config = dict(
    activation='quick_gelu',
    rope_fraction=1.0,
    qk_norm=True,
    init='normal',
    init_std_up=0.0472,
    lr=0.00544,
    doc_mask=True,
)
Each number is 200 + 40 x the weight over its row's rms, rounded and kept within 0 to 999. Layers, rows and columns count from 0. The size before them is the row's rms in percent of the matrix's.

# layer 11 attention query, 128x160, rms 0.21, rows 25-38,89-102, columns 0-79
078,228,204,179,245,264,166,183,219,204,218,225,178,241,234,179,155,293,192,200,237,127,303,158,255,258,141,121,206,186,258,136,198,228,147,202,201,165,153,250,250,185,224,186,236,267,232,212,222,232,186,193,209,240,172,295,177,263,143,226,239,241,197,232,215,233,172,258,216,157,223,182,223,178,244,172,181,225,239,182,216
081,267,197,183,219,235,150,212,175,104,219,203,223,259,163,164,221,223,279,226,166,182,214,232,172,212,210,292,201,207,173,168,227,236,320,132,180,236,234,240,164,135,170,188,216,148,208,162,223,196,200,297,193,143,195,140,212,264,204,230,245,99,189,180,173,151,197,118,189,209,234,218,182,157,176,215,198,177,269,148,149
081,277,220,225,240,185,139,244,208,192,208,217,199,166,242,160,195,155,168,162,198,276,105,153,190,188,223,216,221,218,229,269,181,174,249,201,200,146,158,180,178,257,231,244,265,241,184,216,231,182,191,160,227,172,172,103,266,216,239,216,185,195,248,246,230,160,297,209,220,187,226,206,186,195,165,242,180,276,170,166,204
080,226,256,224,173,221,187,236,168,258,165,141,232,177,253,221,142,184,231,208,160,99,303,239,205,190,136,189,176,110,151,240,185,245,149,251,227,178,176,241,151,194,170,162,193,145,188,131,216,201,183,211,216,213,215,295,221,143,167,232,231,181,237,207,221,157,128,167,160,203,212,195,200,224,244,203,197,239,205,203,178
077,183,149,137,191,178,177,203,305,220,210,306,217,231,183,170,233,256,151,310,204,267,160,185,168,157,171,180,199,246,158,156,176,201,218,158,193,224,161,221,238,190,103,169,194,217,160,228,222,249,191,286,211,199,206,244,237,162,202,215,180,228,228,248,202,191,265,215,212,227,180,182,171,210,186,255,209,165,216,213,208
076,202,242,257,187,193,198,153,171,218,156,195,145,192,250,190,179,273,260,187,147,196,258,205,179,138,148,202,202,240,212,252,231,179,190,117,223,204,286,235,154,244,235,201,122,246,209,239,173,213,181,263,176,131,267,201,148,108,143,166,242,174,250,232,278,248,222,251,186,195,189,200,236,206,209,191,212,156,198,153,169
086,165,194,194,209,126,162,242,174,237,189,223,238,313,187,167,220,226,191,199,189,200,272,218,176,205,141,148,204,174,167,281,125,177,282,171,202,200,220,189,207,172,170,200,163,176,196,240,273,198,187,188,263,192,203,198,157,174,228,256,228,177,197,220,196,236,158,214,274,270,220,186,213,215,165,200,208,173,174,242,236
118,170,265,147,252,143,151,190,184,168,220,204,249,227,265,277,154,251,201,221,223,164,213,175,260,128,186,181,196,149,203,197,167,254,178,267,227,262,208,224,93,167,200,219,240,234,179,150,210,237,226,194,204,297,154,242,220,134,290,229,229,253,177,209,210,229,184,174,159,220,194,255,209,192,135,271,227,230,204,184,113
128,223,140,162,193,162,230,196,237,234,153,242,106,158,159,131,253,202,203,227,267,211,207,184,207,169,162,189,142,206,240,137,222,199,238,173,181,211,181,150,181,235,224,110,223,156,134,200,188,227,195,219,182,155,202,135,251,207,156,217,180,229,296,251,141,212,193,189,244,214,204,202,181,240,219,166,189,172,208,198,202
118,301,145,166,216,236,263,195,203,136,170,252,199,101,202,182,215,195,221,206,236,203,107,183,204,172,245,240,182,259,237,171,231,205,234,251,143,184,172,134,243,240,252,176,204,227,181,207,220,172,225,285,141,169,169,148,200,182,211,239,222,156,163,138,206,229,179,171,172,140,129,213,150,202,248,154,219,179,230,193,223
102,179,192,243,148,204,251,194,214,222,244,184,111,149,120,241,210,164,187,132,193,207,201,177,199,190,226,151,238,264,224,163,186,117,183,158,214,167,168,132,249,237,208,172,200,186,203,195,202,239,232,231,158,228,191,190,232,199,149,226,151,179,237,185,276,232,178,201,284,201,216,270,162,217,255,93,175,150,184,159,288
139,194,275,232,213,235,261,251,226,215,225,210,149,187,145,166,208,196,184,209,188,241,212,284,197,285,194,205,208,296,158,220,220,180,232,160,213,219,175,231,233,304,199,172,231,158,217,202,211,100,226,208,202,231,86,168,238,200,125,204,164,297,283,187,273,165,156,183,217,171,150,198,172,239,261,169,220,219,190,252,203
140,243,200,168,177,233,164,179,114,180,147,212,173,283,204,194,251,264,162,206,206,128,218,290,169,240,283,136,201,225,228,268,149,260,189,237,192,168,216,228,238,185,156,146,167,192,128,199,224,167,275,248,281,180,221,235,214,225,250,193,218,218,190,215,201,248,172,254,244,202,196,201,187,160,216,246,150,143,149,200,197
111,188,254,179,265,159,203,207,117,189,207,214,187,75,113,257,212,176,234,178,182,233,168,222,166,204,178,249,231,240,215,261,212,118,169,160,154,150,255,158,254,183,216,226,202,192,203,219,141,204,219,226,225,233,173,228,232,173,270,158,190,265,237,126,165,222,216,264,226,175,174,183,173,262,258,193,193,196,192,179,176
103,207,175,237,156,136,159,146,279,169,203,238,216,230,195,171,207,222,139,84,258,182,231,140,240,244,223,199,171,136,215,148,191,139,97,165,200,222,157,189,173,207,202,220,240,196,160,209,240,265,315,272,156,218,176,201,204,197,166,225,237,252,244,199,191,225,200,222,249,247,134,199,227,202,232,182,230,184,195,169,177
106,281,217,208,242,229,225,207,149,198,207,228,176,209,232,192,105,177,287,211,114,184,294,170,201,211,220,246,259,151,196,209,284,163,240,194,210,141,134,249,174,148,195,205,229,168,196,126,214,152,221,182,187,181,178,173,223,189,212,137,125,149,154,203,235,192,213,176,241,168,203,136,208,205,258,230,182,235,223,166,242
105,171,226,238,223,149,172,199,130,209,248,218,179,205,280,195,142,164,233,70,212,125,203,194,212,131,231,178,230,194,189,304,255,124,199,161,144,169,223,198,186,142,196,186,221,192,208,221,268,178,165,221,115,141,197,170,234,198,172,268,238,162,219,195,155,164,222,202,165,215,235,159,195,221,223,303,136,221,194,195,141
108,216,194,187,202,237,195,132,219,264,205,157,256,172,176,155,162,179,210,228,169,194,228,306,217,187,206,180,153,129,144,170,181,244,164,232,278,226,177,280,278,277,195,159,211,167,175,212,198,96,197,219,137,248,238,233,236,177,168,236,156,178,195,185,174,195,173,157,180,207,205,211,149,266,168,165,218,252,218,220,174
110,169,184,170,183,130,186,184,173,213,201,226,155,141,189,187,190,217,164,240,231,211,93,156,282,191,98,198,177,219,136,134,167,193,219,144,194,180,222,268,166,204,150,259,246,238,140,200,260,214,176,221,212,220,244,201,299,136,213,198,196,244,240,215,235,177,230,140,215,202,161,157,227,222,163,220,218,241,200,243,228
112,182,209,226,252,201,176,177,163,164,244,218,240,167,197,210,204,266,242,190,193,216,237,205,262,163,164,214,198,222,211,296,190,237,221,110,216,170,236,225,217,227,233,162,211,214,234,248,188,147,184,249,127,150,205,226,189,181,145,182,207,165,300,203,242,205,256,214,139,177,127,218,292,222,194,244,214,224,195,163,218
119,229,202,245,218,176,178,213,162,184,134,233,183,161,159,172,213,200,236,213,178,194,238,74,192,214,161,185,178,172,200,244,199,196,215,164,152,266,204,219,189,211,171,276,171,267,238,209,210,319,163,251,205,183,238,195,200,224,245,262,199,123,163,164,161,191,150,178,256,286,195,209,251,170,196,147,262,190,187,222,242
073,208,239,219,254,215,175,212,247,248,142,215,184,185,185,171,68,206,241,182,190,171,241,164,166,200,225,164,158,175,182,242,157,221,229,197,177,226,174,226,184,134,207,207,133,177,173,176,222,185,152,199,183,140,182,173,212,214,226,209,301,259,99,253,214,221,177,167,223,229,169,194,235,174,165,229,258,191,180,159,178
089,215,153,176,194,188,155,182,142,180,226,211,146,175,175,172,282,253,230,231,260,232,187,220,210,230,153,216,189,269,251,149,215,140,184,190,242,173,174,148,287,232,248,172,224,187,204,269,204,181,212,218,190,251,232,178,215,126,172,159,197,163,253,214,185,222,220,255,211,207,222,217,145,217,241,167,183,190,212,243,234
080,222,73,219,193,131,177,215,138,226,248,220,201,140,182,240,265,199,198,222,201,253,170,286,203,158,209,234,239,230,176,210,300,243,210,180,201,178,207,160,166,203,228,164,198,131,156,176,120,185,238,261,207,169,221,68,147,191,236,145,166,172,102,236,225,190,240,182,185,168,152,197,170,233,231,188,206,123,237,174,233
074,262,215,217,200,259,135,177,223,159,226,224,229,157,149,220,261,244,182,259,207,200,160,236,271,200,139,210,197,325,263,173,261,130,146,193,231,176,204,153,215,202,252,215,233,179,220,237,128,234,257,195,208,174,121,216,214,157,181,235,141,188,226,131,169,216,209,271,176,147,206,221,162,254,269,273,115,166,197,189,216
120,238,169,150,226,222,187,189,202,166,204,224,182,288,184,184,183,213,144,229,296,162,190,203,253,200,187,247,139,239,181,91,237,172,239,198,230,161,193,142,87,163,254,217,206,181,205,264,250,220,221,205,230,216,198,152,158,194,234,173,163,150,168,201,190,203,241,183,237,122,158,159,144,233,253,174,291,194,270,201,225
094,243,236,159,226,223,186,204,203,224,161,193,291,159,198,203,178,235,155,112,163,239,196,259,111,215,257,172,233,156,201,199,196,231,173,238,194,209,172,270,169,169,162,176,209,155,220,138,244,210,143,310,176,215,212,177,178,242,189,220,280,179,247,199,217,236,134,152,222,254,148,225,312,155,232,195,183,201,211,182,211
072,265,170,226,198,244,210,187,139,218,196,152,214,175,169,160,247,171,176,238,275,210,176,205,263,172,195,217,241,311,247,241,187,159,238,171,193,191,193,192,188,181,251,216,191,187,159,246,230,169,228,163,187,260,169,243,237,237,198,225,173,198,209,107,175,190,151,215,184,141,235,181,167,168,291,227,144,226,177,199,213
# layer 11 attention key, 64x160, rms 0.204, rows 25-37, columns 0-79
133,211,172,167,151,104,68,250,235,263,146,258,158,237,161,244,208,249,98,196,232,157,186,168,177,123,228,138,209,214,191,224,191,183,177,230,178,163,225,190,208,249,222,260,249,214,221,224,232,239,203,233,208,274,228,190,165,284,176,217,168,219,218,216,230,238,223,204,227,258,184,187,229,206,139,215,169,238,191,222,189
122,250,263,171,244,132,207,219,187,207,245,309,91,276,186,167,238,177,200,249,175,232,263,223,164,174,198,214,195,176,190,201,273,200,190,165,201,142,209,212,150,144,201,204,147,217,189,164,205,182,197,250,153,164,139,187,193,235,232,206,218,196,132,215,211,218,142,205,205,152,163,159,240,175,162,236,187,221,239,194,224
123,229,224,234,330,182,215,213,137,222,203,231,260,163,233,182,210,200,237,118,220,204,183,179,252,229,218,313,220,206,204,239,257,205,242,129,166,235,241,196,133,144,246,194,196,265,201,227,164,172,179,222,138,192,136,149,300,224,232,242,189,212,182,176,234,111,228,164,139,208,218,164,291,210,180,241,267,198,207,207,166
135,179,215,204,167,199,233,249,208,290,190,161,251,168,216,233,158,186,211,171,129,205,214,224,258,243,230,189,168,155,167,187,134,240,192,249,164,252,146,225,235,276,150,202,222,135,133,201,180,166,185,172,161,195,226,209,254,222,166,259,124,182,177,231,151,189,233,197,199,208,228,161,175,172,192,200,233,272,203,228,218
133,139,182,189,157,183,215,247,230,125,253,230,200,165,149,219,157,226,212,177,163,222,244,193,192,221,166,132,128,173,120,195,174,197,203,160,217,175,241,259,242,178,198,197,196,277,119,184,289,181,169,252,175,202,291,210,252,130,227,196,236,248,226,264,240,151,214,180,272,152,176,163,190,247,149,273,219,259,218,205,202
157,222,250,178,189,258,176,158,201,176,214,184,216,188,237,197,258,217,194,229,280,213,179,148,174,165,113,163,185,177,190,287,245,221,246,148,181,191,272,216,163,192,178,220,160,283,274,203,153,195,135,244,194,151,196,256,198,204,235,179,219,162,164,192,277,196,221,172,149,257,146,225,283,159,220,241,224,201,234,147,178
123,218,200,285,213,234,241,228,161,298,151,192,210,239,211,197,187,245,210,219,138,171,179,212,191,250,147,263,195,203,156,197,242,155,233,201,222,264,187,175,165,190,198,166,228,316,221,196,174,223,232,243,184,186,239,214,180,202,144,280,162,155,323,284,251,165,243,261,178,234,237,105,236,188,186,108,190,277,229,200,192
070,195,243,178,172,156,247,222,186,177,221,235,179,221,180,203,258,244,191,193,221,236,190,257,196,215,252,174,218,288,176,174,116,226,143,200,189,189,182,275,223,253,217,126,189,136,163,184,205,217,141,241,192,166,239,176,177,135,124,117,161,190,236,185,248,195,214,207,173,121,217,175,188,180,215,222,131,233,215,154,200
085,187,165,192,197,141,225,210,132,227,220,244,264,241,251,236,103,151,176,210,227,133,182,159,221,221,161,186,180,199,188,226,191,194,268,224,227,187,247,164,193,148,233,275,138,207,196,214,200,215,198,228,190,161,214,194,101,175,298,133,243,146,193,180,221,229,238,244,145,221,298,157,194,173,212,189,215,256,151,184,224
085,208,168,209,211,187,175,164,228,157,222,242,241,198,143,98,202,193,169,230,220,236,182,153,238,192,154,237,232,193,283,207,222,225,239,239,218,207,83,205,172,209,211,223,165,165,238,218,172,213,143,186,214,275,200,272,170,214,121,227,185,206,254,211,135,257,225,230,174,231,238,192,208,168,165,252,206,158,184,187,216
077,142,134,229,208,244,285,203,150,181,242,127,192,222,215,196,161,138,174,211,157,168,211,205,184,196,218,191,217,183,172,201,208,161,243,158,218,194,211,175,72,193,152,213,161,183,125,227,232,200,164,172,287,224,186,189,199,198,249,188,224,226,244,185,154,187,159,151,203,207,294,218,150,165,264,237,264,248,145,288,217
094,266,175,176,192,195,201,234,76,180,203,227,212,209,180,197,181,141,242,226,183,254,129,244,187,266,191,178,167,181,183,205,160,248,207,206,290,203,250,185,226,181,196,205,177,208,148,245,143,210,285,201,249,212,165,171,183,198,194,212,153,146,218,177,151,223,152,208,227,186,240,163,214,300,242,180,186,178,180,246,246
098,204,221,242,216,160,165,186,241,220,230,256,95,174,177,135,143,178,197,238,183,204,269,146,187,228,87,217,211,190,172,183,244,183,216,158,220,211,233,239,218,213,173,186,163,166,141,293,176,190,199,211,186,210,284,260,220,162,227,215,148,222,248,296,183,220,236,199,129,114,156,175,180,230,224,271,193,258,233,148,245